config.toml
n_kv_head = 4
init = "normal"
init_std_up = 0.0575
weight_decay = 0.054
lr_head = 0.00398
dataset = "wikipedia_en"
Each number is 128 + 32 x the weight over its row's rms, rounded and kept within 0 to 255. Layers, rows and columns count from 0. Numbers have three digits each. The size before them is the row's rms in percent of the matrix's.

# layer 5 MLP down (transposed), 448x128, rms 0.167, rows 79-104, columns 0-127
098:124104112090102137129088105191089115150094197162148118154099175133120116099121152081082126075088121129219149115168099134113151056125154147112102143160108165103088151134182162114143155155130124093117104151110148132099147099125076131140148142131147086145185182131157111100138110125099175155133142188092145130095118075144114143102139119063194188106175135078151081050122138103120203133126
097:128108113186187125169101119125109057123121106113088190135126133143163118136112180170124102109123080158192130121119164090155116123099115088152098132136095101157097128080070079129147169081127081144174094117113165083133130173056157045116125101132131146094074107155071095138147108167158107131118133145066134105106127171127090175112184078145087098102121128108148096127199086098151124124086
121:129078150138068088160116111115121150121138110063128114126133206115127148129153087166108162172127141096055163144150162092152176156055087167142135164136104150160100113172094159113172126102121100137142224107139117116174103157078118158167131153100117146138103128154093168102161146178154108135139079081140098132145116109124090082140093095102145065070177099110107150075140171100179134160158
100:126157067167190153097172152119106126156158091148068102101100134119180145175146076148125171157154142145101089151115141107117098141154193127122135058084140097105096141155088112150133116074195194195162138099098066126101120128067141117167108112129126156073110119163164102088176149140187126101115127208119157092141165107182083129095120112118105174155118126101123125098151075114136122119124
098:127127160108110188080092168110106110138085164164095149137146162139073165156098114136144175046126072194106122106114085126169149100192109135123108223159093102120106085115136044121080126147121133157140123132153162138156138091150108081130092125109133139145160161192145169140126144129148131156128086126109136144160161133110075160132122102152161121193134106104153171157106085131177188142196
118:051111138126085108109171125136143190221088175135101162188087126097098114136157124162143114124068111102159124125165218068149120139140093139154162079186083144137142158147109161128142084141136084123108168143120134122130145100090079145168153116152077110099101110098074108177132131156078071139118200185108115102120117143138079064111083125117127099103115132131109140114144169139101142107109
079:110119105102163098107118106118163127133135105137138122097165236124175150146152189128114088183099153128160146146125138112149111126144154159132152186177089103083148159142122106178135052135170130132121069147183130049106132130199134139149075109112117082141161153147124160099166121139133157092166126075200094111112148076154113127064121113093163141093132183090071164148170153109112102132132
099:043106103092190128121191088148125132091148108147194178105154123139094157122159157107124054101113160139199169113113130091120135108113118141139148059161110145144124102124158089161120141145093125175149093125151125099140163131161092114112156100189146131057146145105161100178146099098118080150077119141129170113120109115164181131160122053181104129091086128141217098107148090147138141156124
112:145126089110132156132205111134115103087134154126087180168104128125128152114158099106087100133086104157128163201141112169078120143144180177106191143087151138132081129123130124170145156114121177164141121104118119115101112126126145163112167153171150122072145162145125155158111198154078069084128127140125140070129083079145190137205148085106216127139166129127136118112117136197121166133196
080:177148108158149117115160158123149125106175083153068187080141142108141118139120129114146114144101089153116100081177160066125087173163142127122111148147117135113126083168089166131154176070125162106118107064136143131101127116117167141201123134111149162112097148184202134143113160144087105195096133131129138066167176114114194144144148147089069145078125198158083153180101129168161161143105
106:088098063085129132135111119122197163089125063109178098127163106147147147100148133121136098128123131175097095138127145110105137137117126116164129097130129169132084131133066111099132119087100140125172165165157147144111155100136110118147093143160133191168072115102129151071163195159161136144100137155088129116185151120176114134107035104161022153078121169128140108183124097047151106125151
093:200187123126190103148096137106125087166175083110152153118168136111143144148127172113112149093150046145123147122209088148146094131129118147159152113093144184143096130131110123139094106066104120096116125098124162097114114071113103146093090121112123156135125130116175054185106144103126111151100079105139073157138189101103110125104095072136120122116101184122162136176122097137135162166019
092:140093111148147151159216121102092223098150128066129077154121098147179106120150130120145083094123108151121163105173211100162121167127118154087107129137157122155042146123139134098166144148126078126145106193093130126146109102153155135172116139192115110157090137107128084118137045057145170151129114123090088103164164125154087135138094158112124109183147129105083119084120146158137097156112
111:135136109086121189145173126157112134166143066143073118130134099160098157149148082120129179152153158134086168149122208131133093152197126125170078141127088090096148139164160143135118149098148106089075164092134060140190144211100193130125125147115105105100129161149151106084157126162104090094110159104123119088184167168121111178098116074141098138075089132120130176162162127132112136077101
094:148101165181137133144144122112135139097175102218144189156113155148059118119131175101110086122147105145095131169126091111088129129106120134118167127180207144164207135193076112105101108120112097152162173099218140107149185095136151134122167087142179116118148141113087133117140113215123163123096141182082120119128128151159150099177149095140149169112123104143156154092117085109131113152160
107:145105114170183098160142120141120113177170145163119095139137079122142123119104127141118106154096103164130167113106098159126113124157119125153148134149144099106079089081090118105150177210151144161107163081095152115121112088123124071145143074147144176072093121091189105108125213147192136092106119087112185147092138120182138072146113173220150095190126163100113136133109073103134093088121
110:125119104131129115128081076126111106091145167142125127126124153095126105095116117140080147136126115137165140154180093156124062103131193145051161162191128158133166156080141130154113060121187149151063121143095123110077143154124114120170084090120204135150148074126060140109135154151174185115131101099099098073093127140077162071172197132160144059121095139165116164127138118136141129149089
101:167191169058133147182099152137117129108150099080136119099171121114054073159099122120148129109119144139107200079132150099088155146134103155100112136122135144084149146143177138099179130104092127105181134110163065154115091098072127123118135143169107138070194166159140148097140150082131080128115148062137109114100092094155090174088148093179133134112102103132137121161104107169176115091044
106:134149087134085138214135093117146092070156123115170132135171107126127102115148139092107077180160165144127156159148106123202132171143140091110124105205125105147148121116097105156139096143083115174163135080111114137118125132147115165116109112187131179134112076124128191141169159134177115104155120136116124108109158156127133060143119121111153194227122131111054190159111082099110097191109
095:102123106092114161150115097114100116130074097180138118162144148126204173142162128146107123123089096110115111164144085083144097122137138112132107061142117107111152195133114083174144165134182132118093183105149199146121114088081145122196138138148161148145159107140113151152158131168173090160116115146110140022079087139168100103110119105131132112193098142141180149148096082090153148193064
096:113124153190135053116119141104135126143027168116155135126107137151103162072072139103104134117087114168141131101146139170152092111157127150129093135223094130076159120081134115138116160170157119119103148069080180086141125096102109092138093166059121115085108058087111121144102145152181144154135120158171141165108138145106144148153132195107105159132163055100162118129188145098141112130126
100:094138150137163110095148153133119170120136155134172138095129167120112062152139158170138097117126113110085111104126132106092179131152123138096143145118173093091121137093139119036084069149134175208150151174112118119173081108162124126107224093179134113104135065107119095078134121078126131065168138185097098122122201134096141044143117143170138171140140101118123110153098097132105171143126
101:114158125155109127098069168094132117152164114077073126176118122123152142129108119149183186103158117118155140157144103094110062099195092133105141112158109103101132123101185215106148187091057187097124101192082125146160160147093107066135127130110137165151150108125126167161133133110125076118095160196157109113078148119134164145150101110126087120132162091148083056125106170129116068129124
101:156155167107143136137148114124075103138120142108093077161126114074142161162147134114150184120103117121106142075142129120062138176120127076115070137087109107171155129145137152120174117171133149148206084131135103163133165095148151127199132128119098094100157110119124112179096115088087115105154090171128136095180154208172091153106046087093086183170122094109128152111157088124059171138088
096:147136167188141139199074146095103106150107163152238066114087168109176077126105091104142104140168103183099168099187088123150126168134093130097101126150126136142143071122073135117169127168097131154132097077121129138142175156145110132115100143120138104101114124154063158140153147160099143104143157085103078134067143142115129094130135151126108093151182181095090100158144092114183087124177
112:154114164124164184090169101109104104153139119127080150164184134130125125104169083093084093192122101129079090111102046143106108173134109140108101116127081129100083142155112070157098114146090115126156198099093118146164115141173179113127104109137088095134141120093113100157083156101135080094137147125146112145059118143177176133122135127110162096171144103052137101054128039126130168155147
# layer 5 MLP up, 448x128, rms 0.179, rows 80-104, columns 0-127
102:192186165065109106109197134122115153177071145087120170151118085070142126169080100144137147090107118113132104094152125151101122170078180130142121121181120097130132113107126171083092129144128143142201083065095121167124067096207100162146144081126144117109106159104162165083113154120143150085098100173124147104121147171100174148164106186165132081144124114129112160121107184130147106123159
103:087148103124157094186036102118132123099170125145141136069127122113121152189120115082151115116122110169127107145142150133163116098122103108157200101142187084135150139148124149032161039115122150165120103134068171107184128183066112154127142097070182125079133123114163169132163159179129129139128117198150098137157125142139108149137126137089138150118147109105140168139059071103119124136139
097:078154170122157151178133155121131139120104106118140141074132101076113112174166120135128106158127155095149135153108073114165138161094123119050100151203125135120117131166167144106165115098117147163157145161101136165108154121148139138102096101127162098069111084051184131107164132072117117126149130138111114186150063141181164150053116092200209110101079164157125108156103089103171099122102
094:125156139119134101146087135121163080104157150136104125064127166156094125101192163098144085128116138117114115136131126106154209118185094124182091179130098164159109135128148139110152094105101132122102134117122070120152178085118183149124169164136139055132158150155117151108162112101155212150163160139100096126144122136164097039117187160141145040123096119153158160125085112130137114057188
111:153144098158164105136180047098141140089131099083144098132115095142126103114125106144149128133138117165090145108177153121117086074138122116099103138163177193196129118155182161100086120083121144172129091089119104091119114063105154084110136149210150138078134147126163072126120083171101100077127077097160131132090164171162122102132155129132159083157050156098098111174126153155089129151070
074:109193115105159130110150148132123142161189126158120180163132137150134129095150038136130156090195122113116126089122092131056120118071110123138132127079141129217145077131097166123153157120129114158098138110130126139126123155125128058146114085176130123142086059047099073132149172070082170133108117154146081138098127136111078149160110128136125155127141097173178206125159089103125176133115
101:108131182097081056138093183095136127140099156111143124135058128093099072144072129122195115170206141171135123137161116170132160180119119171140096140109147150186099137131105123094090121126089171096127104159077126102055076123113134124179118122110140157126111138105118170093090188091104121093140127127126111148105124095206129117141112126185161144092103197128093137119131172109101107135203
100:118143146129165132153157148131168147103128162173065103139142187111040147102099088179079128078105114115147104068065160133092117068083175085128112122080184193149113074097163157121189177079118130186123074083108108137141141091142105160149143163096157086121105116155111096143135110161135126130175107122084126128155156148130113146127139121112114159163124102143135134028126112117136074117146
079:126129056175169126089085126125105139110050129152117106103107168176139084187122132098148163181121199189147095089121144117072115136082140122093113103023136121107187091132134095132135144122114169135142179158125122153094138185091122106120173126150128135138153111122149172159157115078162180138145138146133084081130114130134160175145101118106130157144059142146106154115128128098052163100075
111:161111052196134107104133140127089111156092175131100155116141107118114136137143130101145133102117054121050140105144076127132150103147140172110136101133127108103108103116114158123073117088144095145134124084138185071150130123172082152145125111131071211143135142125156151174100090159151141140172193169121179147082184139063089102155191179124174089083103114124155098129175136126103116138061
096:082123049123109056180126104089147103171112135107157117083130171100116161157150168139127145131123176176143110185106142146122138136232101164127095115113129104083162156082156163102143155145114121148176083145130089133124131126152109174102145075139085113056171089199171142094119141115152094162046114113106127181139092123163140134095152115101132125095101125199153131097138154139131098165110
098:115203172119099102145079138118141093133137175156150197152049145122132124174102120102109118131128130106159182135109079183080149139109089049150142122160162110103141062129095121117075151159125145160087102078186173156119143165124169097126116162103180124137165116149173137154101167118108074104157155189115166128113130115084116105134128105146155115113137105154136136219165137146125206102112
110:122153156168145104077126124113132117089147120143145176208086153116104120093099147128151099132111123094144146165159137136135111121073162158128186103136207121143084134124125131099086141122132133169143094173127150110049138043103100170088155131151219160202144097152166076192159155127130150094129151141133140147105063128196100069154140165124147107164118111155119066123130143118092117132102
100:109120078126164136164122155118121079150149128141064113078097143102114141123100107099089155157167100122119131105115155137156137151101139111114124149124102133100109113051157138142171135092076115071195137143104151069134104160176176091085079112156127197131101085078069130094091097125137124176144124113157160146103072199112119108030151131135088116153125115157127088172176128181096093081162
104:122143169167148113126142152076137074195068131145120102135076149097145165135129094073146121183128118092125094151112081098120109135108139102093073109099154127205122085157158166114114112092141133151168096093138138165128112180096168184154136180126149077126130118104184203086119134114162107118199124093157122114128176140093103153127195164195106143126101109091122054180126133131117146156156
098:213126098128146063144147162060089096121161148116150138119070176168134173122164058166052160090151155140149106113155144137150087176139131134099140089138087130180112116124079146070120121129183064110149090105059076090136172110110148128115184148089155135150074104130134133132112138109166154183130169130090119113092092173109156120141087153140153124153128106112112190125115161155153095111109
105:116152156099122101146130069105174115170093193115112132157178113118230128120102096167131134117097028133184148144140141102163115081113143114131113145095098177166169119154102146160144146112148173149133098111125161133120078119134129142077200113114185132076164169166086061143171100109109148163131139162064156080130106135108153128135119137098078119102166074179119137107099122147079146147128
096:111170060156160139081141175078176131168122125187108134137127171175072040144093122128151147096106071141134116100090138059094120134115084072139131095177128165102104131161142120101158166161161159129107138134124152135136189127120139101129139132147137060151121152160159044094195130155056092138069110143122107121156163098118141103189106118161075132117143104132154108136139112161172095103126
102:093132117157134168157126137117127229097150101146146114195064188163103077156122112116086143132166180121129127090150142187136119133154077142116082105062143169146125158125149105133137120108110160112129123135151104061069104182126131161090125088104143146111121128097109125051123141098120134162155143057157143155076154143080103151146116085109139132125081112148129162085081175194089084078145
084:128179123126131123122137122114127103082128161140138133075124163113110147136098133132169147123108118201138189048094080140170151125147150104114134104125104104119120119100159125118155118136153120141088128111131150091170157104084176130105119141181144158094141085124130134106097098128171099173083185074153125116155126092211088078200209213103078107138104117116137069186111056083130119115151
102:098148162111110076097154080123159126078150131136094074105164120158153150126151101116109108110153189155079145105129135182117132132116183081166084148153042153147199143097126096106131065118076109110119188158139131100153093110145123144144113119140116202155133168149128096153140152143136113134128174121125106134161166084036162202074154141165095113109115122131082089119126131189151112188105
103:144158104105202093143161122079100150085065131137124126098092110088137138087163194092116159096124109134095156116150138180154116108122113143118157190176093134113114086127171069101126137171124171146118201111175174146148102146100156121099120175137146063187163088111106123109130075089146093131135136118177141136126190153130066112140148131136107045072096105119166106090087167146176132155130
101:151145088151113138087090107121183078138107129081131113194135105124176137123145096140147198088124152127115115076137129134118146073145133132177119184167122161145176137070184161101160119150169148105164185140147127125140127122158166185156144210115132116148152189119147167121106117114141145084206125114135107157142121090080085127067117090135137112127189143185102040106122080153139128094157
098:113158173123137065139108081129112161145113128144082076186126086085134106126158138142109168134083166150153154116182115121120101072073156040060142182112115142144139159159119136152065128127059063145117069123120136100160129178166168128023190151142146135163137141114143140162089142115144131124096160098161145152152140117091105123124115098148113086149137125180135092111089137097126138161179
107:136138106094108133079115136127119110118146139135075127071149116106133097082063072135099133068192135214129081161155138140152137064115115149117194077116138158106120147140133142171137100141126185115203119137125104127051091109048074115141109093124167152136171133136142152108129112091151155191111125158139161159109056059107137094143158154086142137127124139107137163153092087133135129178102